config.yaml
norm_place: "pre"
rope_theta: 10000.0
qk_norm: false
tie_word_embeddings: false
init_std_o: 0.00734
init_std_up: 0.0294
weight_decay: 0.2
max_grad_norm: 0.5
batch_tokens: 32768
doc_mask: true
dataset: "wikipedia_en"
Each number is 128 + 32 x the weight over the matrix's rms, rounded and kept within 0 to 255. Layers, rows and columns count from 0. Numbers have three digits each.

# gate: layer 2 MLP gate, 512x256, rms 0.0515, rows 3-19, columns 0-127
# up: layer 2 MLP up, 512x256, rms 0.0485, rows 3-18, columns 0-127
# down: layer 2 MLP down (transposed), 512x256, rms 0.0462, rows 3-18, columns 0-127
gate3:147163098109144188077107198187140137159107124125118156184134138160151167120161123141176105148177127102108124146176114102181087114144118114159050114055078146135100146152105149159195172136107180116159213149143083100136114131130151112129064144106175133113091070149127097168140125177129073116167206170128166127096098145153120165127108088149080148108124132106099112150134104117150216135142
up3:147089110122151139056148154183126098138116157145105160159130178096104132115116123103158118135144156123112114166155168099130139101120091063127112097123048124125170150169085076205129163128071132132124167107107120098157098122118132067121114097121143130142161139169051188184154140127142160103140103162139133123095116107111181171149139095078073151139125144127072106172176109110116148124146
down3:095126117114136123174129100087118122129102131085120092071099095165127125111147103153106126147088124154175174098076078181049147137122156132101133131087156119087127107116167176110085104129155097152115133149149123196117138153134122163125165125085101104135092132120136073108168143141140098100079110151114125125137160129179067121142108125127190093117141106099167104086123126145093106137084
gate4:153127125106108090101108179153101206136108100138134083074107191090169135108163162123156150131088156112182130073120135161119150126101087122129146084175079179132127116130141132072122201179157103139150092174111186104151125146159115158097127160152166133085086127087142167145102120190116195166210163080149115093152116116110111069146068124136127115132129121158161114161147057183152162115139
up4:169166120118082134115123133104111161137135163136150122189121153156155136113091131147165081170093132141164169153083127133110142090120117201156137048146154110125150154096137093099142135130126131143175113100120125125103111115153109116150157205162194188137086109120129071161144149131118159142130102132122141106121104128102141070155159172153080123069120170067189071115159136102130071113079
down4:135082124092129167200096146157111060105119090172159124139100196161150106158084110100075164159148135087161123082129131167085112137107167162147157060082131170137153159100182072053115116137145148099116117146134063072141102147115127109121155117195110130138145071165100125173141170136125202128131117113208106157152171084110142171140113154101135148090091111079139121122153076112083092132106
gate5:105113191133109039102201135076090111103134152137164136112151137172128120120118146157161102129111159195081089077141172122095113170130165141110148083170118083166113047116155071124134121150142143140136119111128213060129175131081086155158138110156134087127161103173112094104150120139089103107138141182047095181139149127104123130157130157135168148120189122045142099150138148152123089109177
up5:070076082150062110056165089153116102105123150139184199124093137122058152125120062168188103068138134147111145074097119076119124189164165143137125127129135128148141093125094134116152067119149131068117128124176117124171179176111135122129115133082117074132152113179107125150090123159094094118154126150148118137128107124104082170101142150096100211141122149100169090091119215125064060084138
down5:130063101116137099063112122085096128176117089160171101119143145216078087167085114199146130115155107164106058116134028108128119090160146176147192131171090144124118120112181118137148108073154159101059130118142082114081114132122115140141138120059145067122117101127147120169056160103068173158115118115145123185105125113123109135055138103087154138192116105153184109135109152121126172094175
gate6:167131136117166138077161156149094114173163142172085155123142107156125118061128094117174118185097115156093120125159150153096131110098121119119175141128139051107109119112183081077142071146155129133143157050143135074161119082135186160111101172082153092173072174211129139187134104138157115074159143172127111155112105092101138158122140147167123101100120094066116088108089167176152136119137
up6:138089167174129182104148116105138082154158188118178208152112142096130175080177069180141099083152122122130141107062166150091095115128166148153098109134127137161153112138093110102141147119069100121126111146158215121150079117108183138145120123117107172101135127115126106157104084141122116116106121161123154170134129130057131169084179115126123135163115140137118138143135131140145146109191
down6:140108141139142110199081128112122163115194128123099105130140138139177160093126089102100099163148134126053116134063100082148167123100068111131168147135083129091078087135164068106174117074125119108169167126148147156175111150178081133163138125122148132134109148093125164170136109120172124128138162162184110121119130130140165120146092110163167132141128187136106144135085130141153088128172
gate7:209175112126105062127150128096138164060121147219156094174184190153135174119136091100098182115115129066131186161084132113137132149121140168166183052121166032074169071167131182110175163223132099086167097147134147163125079063123103150086076165099218131111137156120111093128150110098050131082114109124157093123136096103116126129144130092251111096144173144123223159123138129120128120077100
up7:179160158106141170080117099154102106114087165143132111129147152134091153175158095104137121151133150097131161178089114133112136103099113132163094103137117138062151109156092196150174151175097117117145126150130132167099110131121121091085049172086139147130107152066105156117083171131090109127149152139161135091090100165143093143098113090171097132097200138121142177097130138080093077100132
down7:033119155141087156174117162126106121163125151090095138094088123125092102102115151123151112128159140162158139128092092104062129102137115096131081162132107187143099195071145127114119077096121143179118170118101141127123121184155143129170158092131043149139111081144161131112114124157150099197092087129093159114120133117083097122148091181035099134123076126143148064151134114146135142168106
gate8:099149151133098125126194154096090166169116117102132189095152139142167122133117123138086158105088206085111135080127147160139175156148100095049150148079144157146088138145115097112117176156084103089140095112114168115131155134108143107115198130166175140119120078101169133104160116119098100143151134063123121122133168116172199096178110113070146125162078125136155173088087147143145137136120
up8:092142035107161157107148170152125107142135124111103178061170134095126141152120115168133140093081169052111061099150084176135101161115132104130137135119140157180097159170126097116189118147121138107124064076143095069120099159121138142103101064156082178153110091144113120143095156135128094163100150118188155173104190084137132145107126174090121136117083108102104121134133172148096058081107
down8:067145129133151131134094093091115129114104082100090108117096097134108118168096167099101108099133072094120107113115093126096169116158099173186162120104190147125096102202105151115146167112133099156111127153120112102114177150094105111100168121081140134129067175156066050152126161123090065114099122070099146199133109104177127179145147103075127105220126086150135144151155148152165125111085
gate9:140130118135138113063150161185072190111149118104137126131144097107085141182153162157080199111035153099078130120150144177098101111202094135130136113196113109120151123162140098106180126104127135106148120100119116105085129110144092130115114157129174139116133155161126214133159139138078129110139098160103139147101134210188122090115119113212141074166080088134111165127159136174069155115135
up9:117190096136134154141145119093113104121140137104123103113147181146075187184091153080142128144174118181110110114068143162120092087116070106117141174132179160116129153153150139098126149110108064136150175200168148118119138122143111163153048117122110146094115178151115026127162086160073167085148149179164111153134149121169106155125151132123105130118084152173098122088149153143124125103120
down9:125070138124176104174124191120116183092116119058196077098121077109138177125094122134116135141086100142147109148177122204144148092134119140122106139180111162087110116164157095168113122096168168074094126118162124087109053154067113116118109116112181152127143113097157177125129162104066103123160086113130149105120130152095108128113155111120126126067122083132113089133097090142045086104088
gate10:162140126122090147123129111089194118137115141194115053175113182117104164094147150121117093104067129179146163116153124205140107098168080093080137154112099036113135083143101146150128085088140131117071154136061175124109121075123068146146133133185113162160171138171194118111183116116093095117070163145144063129126125110149115104199134139144121075116135142125140145103107167132144116060192
up10:124115121159098115143138088101120077125171131084169149137130170099125107148182080171102076075061145108116113070122087105099123147103161123081118118152152128112126166124059095154080167158115114092123111100147140070118124180164124105055118129114159126157112086101129191128127177084242140154157098086136143098201117155133114131127107108063122128080150112114072145162116100122137118162148
down10:107132095078082117164150167078148067139134146125137139129069131125092142080041146167179125079101092112132179117171110125169102155101125105118160135110115137080139054055152118142073158147142109137128148166101152103130121175151071127153142095181135178127117176162166115111120159129144085165130099153169092113138107146111164122118125184124105105166134170156147055097067165038150182102150
gate11:123119091131166110152116160134107126148123108138170095112149131163092097125147132127182073132144112120109096124119116164152178113130085078050165165135090147148114117152159178132111142144192154088143098157200122053132154121140110080090128089137128054118104154125109130132119160095124109115190126092118166096150116151117178136078140153189136160151139129131121147181166140122094176171144
up11:111132177120098229075148091152067100157177161135106185117160147131142139166065075161072097072102140149099127120097125152109132139135101108183116129108111117122100172139071118128164104172101104115144136203096108165147131159109085064148121118134120157132154092159125123135194149061089099126121116166139156111132160138157090166149082100085121125102091135111125118114087097121055132127151
down11:148139120154193191068149138128099145078147143190075143111186143143065110143157098166119108160112135190180137115019175148163177149142171106135096132061091094127058143145146115141154154103130187139214095130133114143138113112152094109170151102147107107110133097112151122160101148133130146112171090159078145089133120103105146133113128109167081131138143144060166108113113072147121119100149
gate12:143174175087106118109131150131174108167097160078105111080204133116130046135149080141149116125136117169133124097140143089098164112127138122081111210055124109144108085092143161103129094122090132129153022153150200106098085088063145094143104101098130127211187144133102090127158085085138122138101140123080113185123104124169117162186138097122153192105109139112070102074178139105119159172126
up12:110101094106117162206137175129134109141091138095164123083187158156159164167136088125151117070105180068205146128075132190143153103163141058120096101105129137108140139201142181207116125129107146151129134156177089198090097144152089099143113117095102054119084067077166153104089141120185114154097129122182163100124114124162125098105104102165079092093114109106154130123114168079161148108114
down12:125173165098138140110134126129069146160112119152021128159207147129117186086136141102147104133169146193060117118088127080149100138135099119103135145189099063128074143105159131050149151118156123090085101144069113124181153111054189163178167093091153109137160157121026133235188110127140157124118170154121183172181093128137136163088131146117105090100117139170166147154100118123118166151137
gate13:189174167160175124130126142154169120115114168174166137104126149102114104099131088120097173121131064185116162134125160157106161124079029106133118119144140111133178153131142151177154124146066097139074117149116155148155144143115132092098069136108179088158167142153089084120198100094111124135090157123087097124164177149108124114092157126170192121116149181138166100170189155174121179153137
up13:142166157138106090119098127152142115100129138130151122162109144090159129161125119147106114144143122114123094147157137105142102154068144067097113178107132131156129191147150114190137115147107109126107171077151146123124132131114183197144125120129130136141114122132173090108130118105120164158113121052139100196145128118110160168116167119076119153085151114125160181170104160165130137125190
down13:129182089129139185135126140093152155132107097098074097142089089172141091173124117085059104138085134137167130121154148118099117140109151115108104135059091133121181131139148108103097123154142057121203112185144131067184129128137112146110169149179115172158099138084147135172120061140100089167177103047122141170115075119091133156123144127154234127139135149116140119104122135098064118060111
gate14:089183150077151182107176101068107106153134144170093066116154122185126165129156079099114162096086106152131154156114126116118133145128128127158187135114097110090121090152111083163106134085160144100181125108139158079205162123135107151148089195157084112113118150140118173114093119127187131093112133141165131068145144104118123133171150131097145088154105161185177130112152108075136101111179
up14:148131141152165065120194137133134149085142143128154188155088142082115162142111108118081124090106111101053118186166118088156134141095153162098121113137166157124157136121092139108150159147153140084076156148119143140137145144149205091130142124127166111143175163178128150193104103090134143117119131112145102131141084132117031053146149172154127136085179079154131171122125129173089128072099
down14:078116079108128133140166143102114150125132122115117161150099133098132182142103118141115154095112163051108141110142161144202102101191134124149084106172123129082161153123134109107130172146183116138121073133098115137149118103093153123068190126190093119109136138151154101156072121135123162169099120052113114126125183105105158187070096146078113087050066096110159143131133068173182125163118
gate15:162129153142089155160200122157178117043119152164129145137155128157184136118054125159136137110141149123099173110101151096111107143151058104106110123134131113101111142163132112182201151137170150096177139115136136102121112170118099136191051132088191117133082048068129108092129117093174136125127133145128199169114132153137102160100095151123100152143153081061125116114168166127128118167178
up15:100139106160148226116197117139189106085118132062221146076171113137131141165113135121155112128039159140095138074159113103182089115104083098123131134162120141107113165132145131148108174124137110071103140098118119109111151151161182093132058119066130118130100116117041092123134093173095190156170134109126161134150132191136106072137100121102135144134120132117158105146155117095099128120141
down15:075098130147150135058131090164131083142202115162066183102125103079179152145101077131121122132151165164151110149088034151086202169117140162092099140157109103142148155100165122104141125090116122139119197124169155078079187189125125122072171151158106162109130143149098095194170123103141099116209137113158064151050156144137103167121103140153143077099089089108108149100135097123096051101128
gate16:158125125176130121045145096142135096124118078133103145144126138145071102133152134148089114127164119092118112082123166081102136204158115172139069177134154079132124132127160082158134081089112129170183254088075128151130146123140134155170071117143127082114109122092108154114155179135182114151134132129127199125101110106101131172155128182141084146124123093149132074128134169086118126128171
up16:078099199151082102129093136074123152124141132141150117167161144146162131130131153154137120120125131117104133110122141161131105060133162126131161165174091182111122139117061108119099092121148081146053181098164159107158170123113134080126143136153116127157113116041169163119165163080114106125121115126136161117143102172129115161178037109147115132107213085164116132070101138100091091092128
down16:137156087147147162167108118206127138171088101100136104120073152117086161139060103152142135119093114159148099124118126121097180092120051089101147053082189151118107111180157163121131147139155160090112107143112147138122105085110162180128092138085115090110137128119130109088099125131133074109141156137118087137105139077106145219093149120137155137136094123120156130150129062175113097150132
gate17:129075154159144103160113170100100101130162104147123121157080134070144080115147070067051145122060120137128128117109172136193145124168112176109128150136165075100104076088154129158173156109103097186224109133122181072102138107120171144144099107133124069204107178161169098127116135101115120089128136163080155112158062138183102146127116134141138090081102121045122093127143176154136139149089
up17:174121108125077124105115178104126114125105109144151123112153186112098169165134105127133095131167198156167201130121103110129122127063124090126160084101126136149146203202117110099116080120169175083119136115136070138111083163081143089127103129150155125187139039128089162099095137147155132165137098109197164146166100148140089103122157156155089209164137128144096126073112130075128140117134
down17:143107105157133127125100131099110089139099156137141187116137155090107153158109150123163207126115147144083108129178160128158090079155094083198140101152098144117171141076140070119143097135162101155150082108182131150144165111110149124115088120139146073122155101077182124178101151122080110105091116118112072151110044189122052157099136161140145130167135103088142136110136119173154141120097
gate18:152142151144101123184161123139111137135089170124145121106155090126132120121114100133131111084167194169105169102135136169138152139104094085098122141130132127125145149165139103081096120181103059096085079111185189120101131172099113160187104107083113151153136105157124148156083132117127140163171079136183116123110154124120122154150168162174147138130130069207079084147155146084130139102146
up18:134227089118186107098092123104160094156176162120173104148131153149126116103123175137087077201151129167074124118078078066125134150151146105160158130158165072095116148144145131184088091142103139135125081185092110184125132070134186124066133133123124104119111101123140124088153118111126126115183113130147126149155152125127139152114088093122126151123163113106146142097111125171140122116067
down18:122136117161146113120134115143132062117095114091175164064079084096138104143098119125146154124132164132126094133123149135112097083151105104142066146069148125153122115112188108135131116128038113129172140136082100081086163137124125150125120113133129143130084080130093167153107105151089114102131085119143142122120162158131085142165122166119125185142134112147076072180153153081093145087103
gate19:165138121100061134148186143125095090170185138180119117119114133117085147115146091120165151113112153171163127140161144158105158204159101210089129156101142041097186137147122093141169072174107097111102165158123124106104130078167046119152147120117160088164221144176146145087154117105064163166108121139133160151133120162137125149145151155161179089142152108108085101137107157109165150135192